config.yaml
vocab_size: 8192
schedule: "wsd"
decay_fraction: 0.802
decay_shape: "linear"
final_lr_fraction: 0.1
doc_mask: true
Each number is 500 + 50 x the weight over its row's rms, rounded and kept within 0 to 999. Layers, rows and columns count from 0. Numbers have three digits each. The size before them is the row's rms in percent of the matrix's.

# down: layer 4 MLP down (transposed), 1920x384, rms 0.155, rows 555-571, columns 192-383
# up: layer 4 MLP up, 1920x384, rms 0.159, rows 556-571, columns 192-383
down555 090:450439522512547543516502461429523446498425478535600543585494508495486424503453546486486550395568440455478448506423497547597522507492459557521478450564403509489443473488500541499453505470480534480371542419480547512552449463608462485491477582504518465529604490508515546523525438548488587655603450395610512414524465549580544537568501553563503451530454512486530453583586532482602473522527577510506470497377523559471469516506512471465508521392430479525449485453464592499488499479498522531482507490502477557591419522521504439416529514541478544591535582504471527468497531440487501356
up556 092:484492497533505547453527347509616541455557424456541537470439595468457508548471461458586418533496357450429508505415533472525564496527459485454531453479469463472400536466440551450428502463508505397422517455484477440491494450543504521605628480506457551512521490512595523473451456494563492546481428497547484600575483562546476542547619554541415454444442581514485383526560468578506434428499529506504603500424530468549449467556469510521538435488493398420489535521498495464590601490581465457445541614475467542493482481543465453492549416447552433518450561487472510439447527470491533496
down556 097:504485439473531532477525556478497514481450507507487545490480478438560535497524468456475524441476543609479493458507489495501535507444434522558494421515409440479468463596475444462529608443553476484489472454502569482560483557484504503571395482430411529502438484464387468462562586486514527497446554510566484552434459518460490509472526515450590503464519397493533533504549433457609510518575558464524488407512551485463624484577475461483517671514527488556489614561522514579582424464432437500475500485529549580461541482453511465523492566474484461574536494420465585632591461562476534442
up557 096:559484530541524513520449538519456486579514425449500402562477603448456418439416531478475412471401537423491490437565563395378531508553503515443499519512451527480547488437548445497479456494532410547536576548550547552429465485460566465526436538437428556517512415476517497541521496429561496439511439454465473623474537438459533396508481475513513538498481527497587541383456510383504547478419504529530513542497545534467553395461581422459484521541532542571535514498487564482517491532559534476485567454534554509527348516420542493492606511537510550540486546478496473415383465611516573512
down557 102:506511541518600487488497564398546494544461509546450595535563510528486488499523599408540440455549452510527520594514461477539536527475550534472507535467572508464478548427531532549454561483489491485492571484519549524467503452449524514502527522473468615517443522551575503509440446425459493549483516509485625533508509519416475491569568448458512506446518485623481528562465509479545433486541483475527476470524505560440555380470456498503531484476562455516528429455544509516595476510516521427526457426540482555524565532539561525582511559539456481535463479482395533446430528579478494461
up558 094:527530474390406423457529480452462413553485451528515431510528447493551616566437473524488502549427483465499511535381522448544491508542473461533390466492549484518526422510501432503578491427547422538407444432422606485559502490487512520468484442563554451548543450532528437544541575514558481471540534583590474500578503527470496536452496508470511565435428531532499439426454499489406429531447500470483364541539515429464492475500483489487434518477568587558432437582455561608513463519612465531400549457496483597543423477573571509487451551536545536553549443451432545578454561455465547457
down558 095:499537515525452534601475537476551529406550505531466441502455417569528481423480448546572493466630587501506443427497477525525494471522540469463555441514469501503546605577415410514532523509504528451541529612466508526353498520506492397550474481479386512500533550489477440464445523548478508494547529480577457511596562478474485586564493488541500499523535555447522515584526389536534533571510527414468480503524531448542509420519483432533495529484456492423513538479564421386495521446470517479447488506456508327571494524478431507546571489437543561487446513421470543511493463471448479562
up559 099:456508494549510474541435536530502470372494531526540470533513474567597562477439491571482399539472526509478528541487464527506475409530508544502544499457507567462505526553571411498496469430521471409488572401514575480518464394480400521497522522466398518558449489536505489523529578523467490585464523501473501449496489447516536611490512502639495452404496528481434435524519530553536550505573457493507502474460524630436482437590468416612568564566513538480441522547481448554496530417397528521473502459486512548480490545559491567466548463458532443530453591406468521519515540430484547475
down559 111:481498555581446449433573499433476602598382496454490494543529497513445561493556504553578517500562570453594524592583472584465487623544588619542450511467527494496477428568463531478451531506482456507504507465501550509520528580491559505482521508523550427435512446477445590536540515424495487532550554503467497454504468555568484510422516524394482547547418526511498565421556536503523516412476535493460475541524585442547412534431475520479457419466517539510453455465493543510517449448407430620519517504480489420512508496579469506493470490473383399580538501528543570544486481508482479446
up560 106:559445444509489418488456489571409449502611549432592509464462463444525534525578542511522436522601554449454506467506502466516496508534553520443482469555395564504578472510509449486487457491547599468553417492441465588534494423472460504503488571432494559464547416573539399438383505437447442445489570462462411512468504504466554543524480496495496520560549489478444445570523466469552470508564443463433550446443446534399461482553544531542488477416586548548525389529495391477459515504559518560497550478526423470509469447590483498515524497476512478474518537326553557543424476537419486517
down560 108:530510624490500513441465642523375512437463472499493527385625478473414431623509469571484477498535449452529553504445449523483486445470532509423532545460546458522539538531477480413484496505449487550542626472440524421543456501493530485405515549504435554587459551501445521482457445441500506426537509598523393496542577487474480441509402483481540592513449576396522520581560581524482443474465428551470483562477488415419534544492476484543557430421450448510481567491489491454561469491516586437570593484550552523415527567441489494462545463512486490429567514428475481502500470510496514555
up561 101:591552494488512578538541434553364469454469464511561491511603465438494497453437540553594467450531498489434415452537519512526549460470423533511385470497550518416597483480534507538484546448541532419447522490517543530506544533535528515547548467478566400393526468554515518517503408463501569522423485494436535541490536443454504539452463487543433450483564485489460494429499446480464464427523504526490446520570588635599503444584490442494555526494534496458500400591545463463552525565595522484558417433504497493531498477522571437421488515486537561470464580413514480488546561464460541574
down561 104:495487555438445549516516462515437437520496559593630581557462435603509440460487381496430438562364519565561454565539443422500470475475527551387519405502507478572501503473449402473491500493510508550503540541545503498547543412521487551569452556430451431482469477472527407547457541501507536559538513411527477585556443340534459606477422495527486450535544422498468602499547512523513491422481464557487479496473512508565510500527480450461501455499477525499518494519496575465506490538542535554454493449500531541490436549453465512477586481472596392577567587455529497581436430470415567495
up562 102:555558543436548522514533514607474502462481504496509458426497584499586474418538551461443448445458458515540475522477507502607538458495496475501460475516554511529599590476511611414555509627551564589560503498424530589559432381526583449480509496454523464468467532458479475472391451480457516473530550479502594491431557450543479552487507527523504451455510501580496571505528537485455497538522488492546478464486489529489426560460519576560469468548487573515479509436516449518401515560592409541445466443528455529530521594543449504458479497454496513533535478495494569460437534556492453475
down562 100:523463460444449613430545520518545503455407526534480581519446501497515532553514473539377415533566471542504468512563465530451455556566548504493466510417479487481602509519573466508462480545488574516570479384567448495435501507544565499490399516490559471509551513452508558509510445541432433426585466513570562574523488472453506566469476482459411488510469520497503503502462467451547505426555491477457449487455505561391457556516568430438551532488488411484537470454458565524549555449471496555553491531401537380535417496510555554359486535498476488565484444502561605491526562468548559403
up563 106:549510506430543463530505435519498528455487532529430456475468466424482516419472462437542517450501549471628544448442506511478516420527393450456547446452506538518503397496462490460497384420563542413435480416561532435508506404451442508563600521477384485527411507484463390531499482448403471564441516512540492553522549561450469597534405440560438479463500423408487553560501387596477404475481479485521525333593506540558492450438475441446477573512494536473509559519476545412460453529480598435541536460560422408491474541557473529475473514483508411458495498446574513557503380510518532570
down563 099:502507477500467565447417461555573433439515498586410550497552571469514461540485503538514523479439476532525579467485548517570538442522517502490436577525429547480511458534530505466510521422547528521528504466445535434425581548438387526411422565573530497501547421472533526463498488526475526473575488532462496533545504511502503431476502501537481485552524433550475409554538483500507556493433608542528521539417533478526519525505440555513481459483438469442469492476542525512470515551517439456463401492501441581497477505463549542504495481494488425405524563483465508473440558481531480477
up564 093:515500415521488528579534485552474478497461487551514517586538510473453436478450503411459427476569464546469541515465512456597503449507456517437447527481459456440523500467550493533502549543550485440452494538606434501468494459504458497570576472538481418524522562440407464517518574542544564398451594551491485592494504476429487402474541452532481456536533509433522478582521434536483484528488518468473439443450527608421582491524451432433534525535459562442498394466531540421438547534418439450502592521578511511473491481514467545423591522500505500387476517462451493530515506519486570662
down564 083:573457508502546454588437494498565481512555569507529508480548487508471570394542545539449500574485551491491429439487461620494543459502539512570485546550474474560485496465544484472457509546497546478469548471459523507541493580471459397558541593506513543461386578411559522512440387539494475501550514378477525483524538502460517544553446501513499477489557566482500499481463530503537537537452425537445445524545506488515424533549471481536570402483476403493495428468559514563430404465556498544524540503611455491506542551481445399489447502489489522470484462575543418491532581470443543523
up565 103:426484489474460507444547425535528535575486518480465560545523587478525461476598445524497415463538595447471509446510474604524442474440463495485517458462564473516489467485520561572489542540457422610459519582431497515548411461548428468467478550436417480440523547565513627567453433516522471578530520595483550508507498518469542559466460583476641539453475552556531486484508598585554514469534392532427561547565505427519418613508522468561555550595464488405488417454554447485540545535474472492537534692545519440493534482456494488425625494453554506601485522462485509440549483538492552543
down565 107:533430462478520495562472473542542553513538386418498430567580487429465498500548496483554470494553514503414370491537517366381472530491501535516433511426526489609450542513523503622500487524539540504438511502463461437418503525527373550496487507448529478462447438465581637548471500512544541390552569517454547541444533550497426478488572497490505474477522487513453539556479443511593492505512504401476529476487540481514449489593454426462542524499556474492446464526590563494458438437585490520465487529466531542454565509491486502531512421499483441531497408546479527453435502465547497512
up566 099:438451436591459577477514551531527536476468496563479594452482571523557524479533539451470616471487503518457376500504532500517446515517470509604482447490487512577555537426455474431483595488537464546551517564487518579481488418529548481430494516475501591535470533465522461544533561420461486565510489467505497544511500527434418515523455638405525596608459489475452488534499487535484524526592494488498502440468471530453475561486520486501548518555535478481520611536560501468505546553490610538526527460490501525572491420525496450644366506522482617531523492433571566522523581436535543475
down566 088:576461554494597429528403510583533536467529479474621407591521546461542480502519525569497517446614550547573518410596479442504516568545487517506498488616522497463497541512482521527538497445462454511510505514542545522467539493557470608594512520474470520447556559487539553498427457479541416520520503454436494434449556504425516462515493442533493486529438473564521478493459607496461403604548566426535489487592560520483418508532459379565465573529349515511471487523439452512476457489560475546487507545496543509461472568490592487458513506499517484495467511473398531496514471436457500590
up567 101:449453521505545588595521521492409473473499563481510556476536364374496479498514466610526485575413479438455456486471496487534479474527429484471505463446470454491458419460538525495507436470446486533504566534536471510518363428509500426541460403480413522511511519470550503562536428488562437493553539425518512511549507553581502485420570503466514499472519452442478495462554544607557463507536438510551526594412520521477561517427488521553492485444407511507537517538405549501509538440547526534503508568377513425449510454408456514570523460531412504553535513569499601570553531481463457510
down567 098:546466448541515524441453487556475404536518505450539501535518480480559602402465476570431550575477438505573517549568458591505541611566535405463539559519505572494406603534411479521588518526466554486403522440544510540529528483482460549521404496473548569507511549552516449466563520416511520549423407474470429477584538567452488544533466515488522416492612432507480518431520425512491472471563448414567585423450510439493620526494481628549538450371444555434523476458538498487506543513477416467463417439446457469613482514494528571533516555582559438547506559525532454480478563413545475418
up568 102:481558428504465529487580444554456478529490523598548533455506430542442455532555523547465458513481524477452562577412479442441436542458369535484526503452496525469501444519516518505442474557440465530628514487454524552513508505597477498511433547524552437443440473482522443474523470527517538509420513476558411501496508502481488585466422460415435559356457533513523433518507421611496489537483442578555443547431515501454483573382495509474500530523533470519464538585503514502490473570435453474485531508434562616533517506545576590401459546473506534530460517602451425555489401422524511486
down568 101:471491472535440501465421527487609437471548469464583483469591478523531526502439374599552455420481455587516535585566453557528501527532552523554490438499412498459447496472405511475535496463607520478491375480568555445470476538498590504503530531481415515413451426469599540545460509527466514591555503517471529526497553487516499531451489474567484514666511448520604555488512546560500468464602491508485556574514491522394544432551538559483526382474407596517479539437530495549573546516532455526508503514561617495475547571483530438520454408483503436522534449381443524498480558386490504518
up569 105:488511526584603420465539445549439499471452540474577611460472399448386467536514555561569425505571578451477540423556526427587410457497579547511439514434472559479532498440532594507425529563478451572496537527521509511504526445588479599542510473489590558534437442497516466447458519450507457529503474512492567416516593502528482518464441519507513535430416510467544433516476513494490453566578414613417510493500497613552452397535527546557515426587472440463556553551481502435479497568487488561412537449575528424489497501533450539619513584466472518476570553528496522596544506515422480564
down569 096:584492494467473516539525479370489580490511592470469446453409474550461538470511451506490470519435420493424463487376478538512468532440419394577540505588483449478444486559516451447509434477570536478582513491574429479433473498570503470469430496562384456387629502435423493507454465510534502463500481503496426530509507505485514422505473504507585495557445418407552426490504532546588514520414577499539516427482426423477514467531569439446452589482515473519447455401478521518505572508615505438600500525451419537429510482527496490509395417544550422427469371406504385440384466503472467501
up570 099:511474532527482502429520510519481468538536448510462464495449517440493528496567482532443505509480475513479403525544601521500498532535528493453487430486491508517598454502561506518523482488530540521452455564515518506469543539479504537584548399569447526565487476535574458550366485518435496501470494514561530488608523430526529518562567531416430516506494609513545525508467532433494537507533481657482404516469471485587506456461455511499468571424517524407510564479517493473502432470564516526519475402519448523493440538477413584496536457559536479493429470438554616424534509501594538576
down570 087:521477488537485452495594503476525592551465485533561504465514491626521480435452638451532439515520479546495513520495389481501409508506490509552492632477417449439427571510512506458517488518536439521528549505489477534497469532515560538526514523496501452460425550455439479461547539494456469545499516482432444564476502620453485458480529475483594532476449389482517458489534459511529506470482518573552543481475541475417568586516559532503451373541459513562488384576473465543535493526448456492583523545480559427479515432497481453497525481489471532515480557541554478506480426491405440485
up571 094:534461418502422510530564469439494494515416361530513507404499466535423502528531496501450527453450446559486487501506580466459544483422528528484500462525430512409502580519560503595598432497435580589508529542519485544572460509480423478494476532469439631492503499478578508539507521519594551563448410435585416470480508530542426487536454534528488472426486478544500541521524546615473515554467442505530557458472505484477659586438519525418545531528465450454518436501518526565487480546529566539551464485511434488498478503513417531453531446487514535491491496568531553516554617503464436493
down571 098:493556544500593478511517496498512428587453520557443433502432459565470415578503443497559500463459525414512546444519516463558564507513434528489449574449509487539562613403455481435456441520523395534572494474526454475503461407544391527413575551496528491525619525526507529500516452463439421476540433523417483468550490472477480464435541414554537508478545579530418496485565483476459462575519492591415621456412536439518541460464541526511506438491509482540540458541438428440417506553508524482557363487467485561485540471458506528418599465478551423586477502502475464478529462454553450530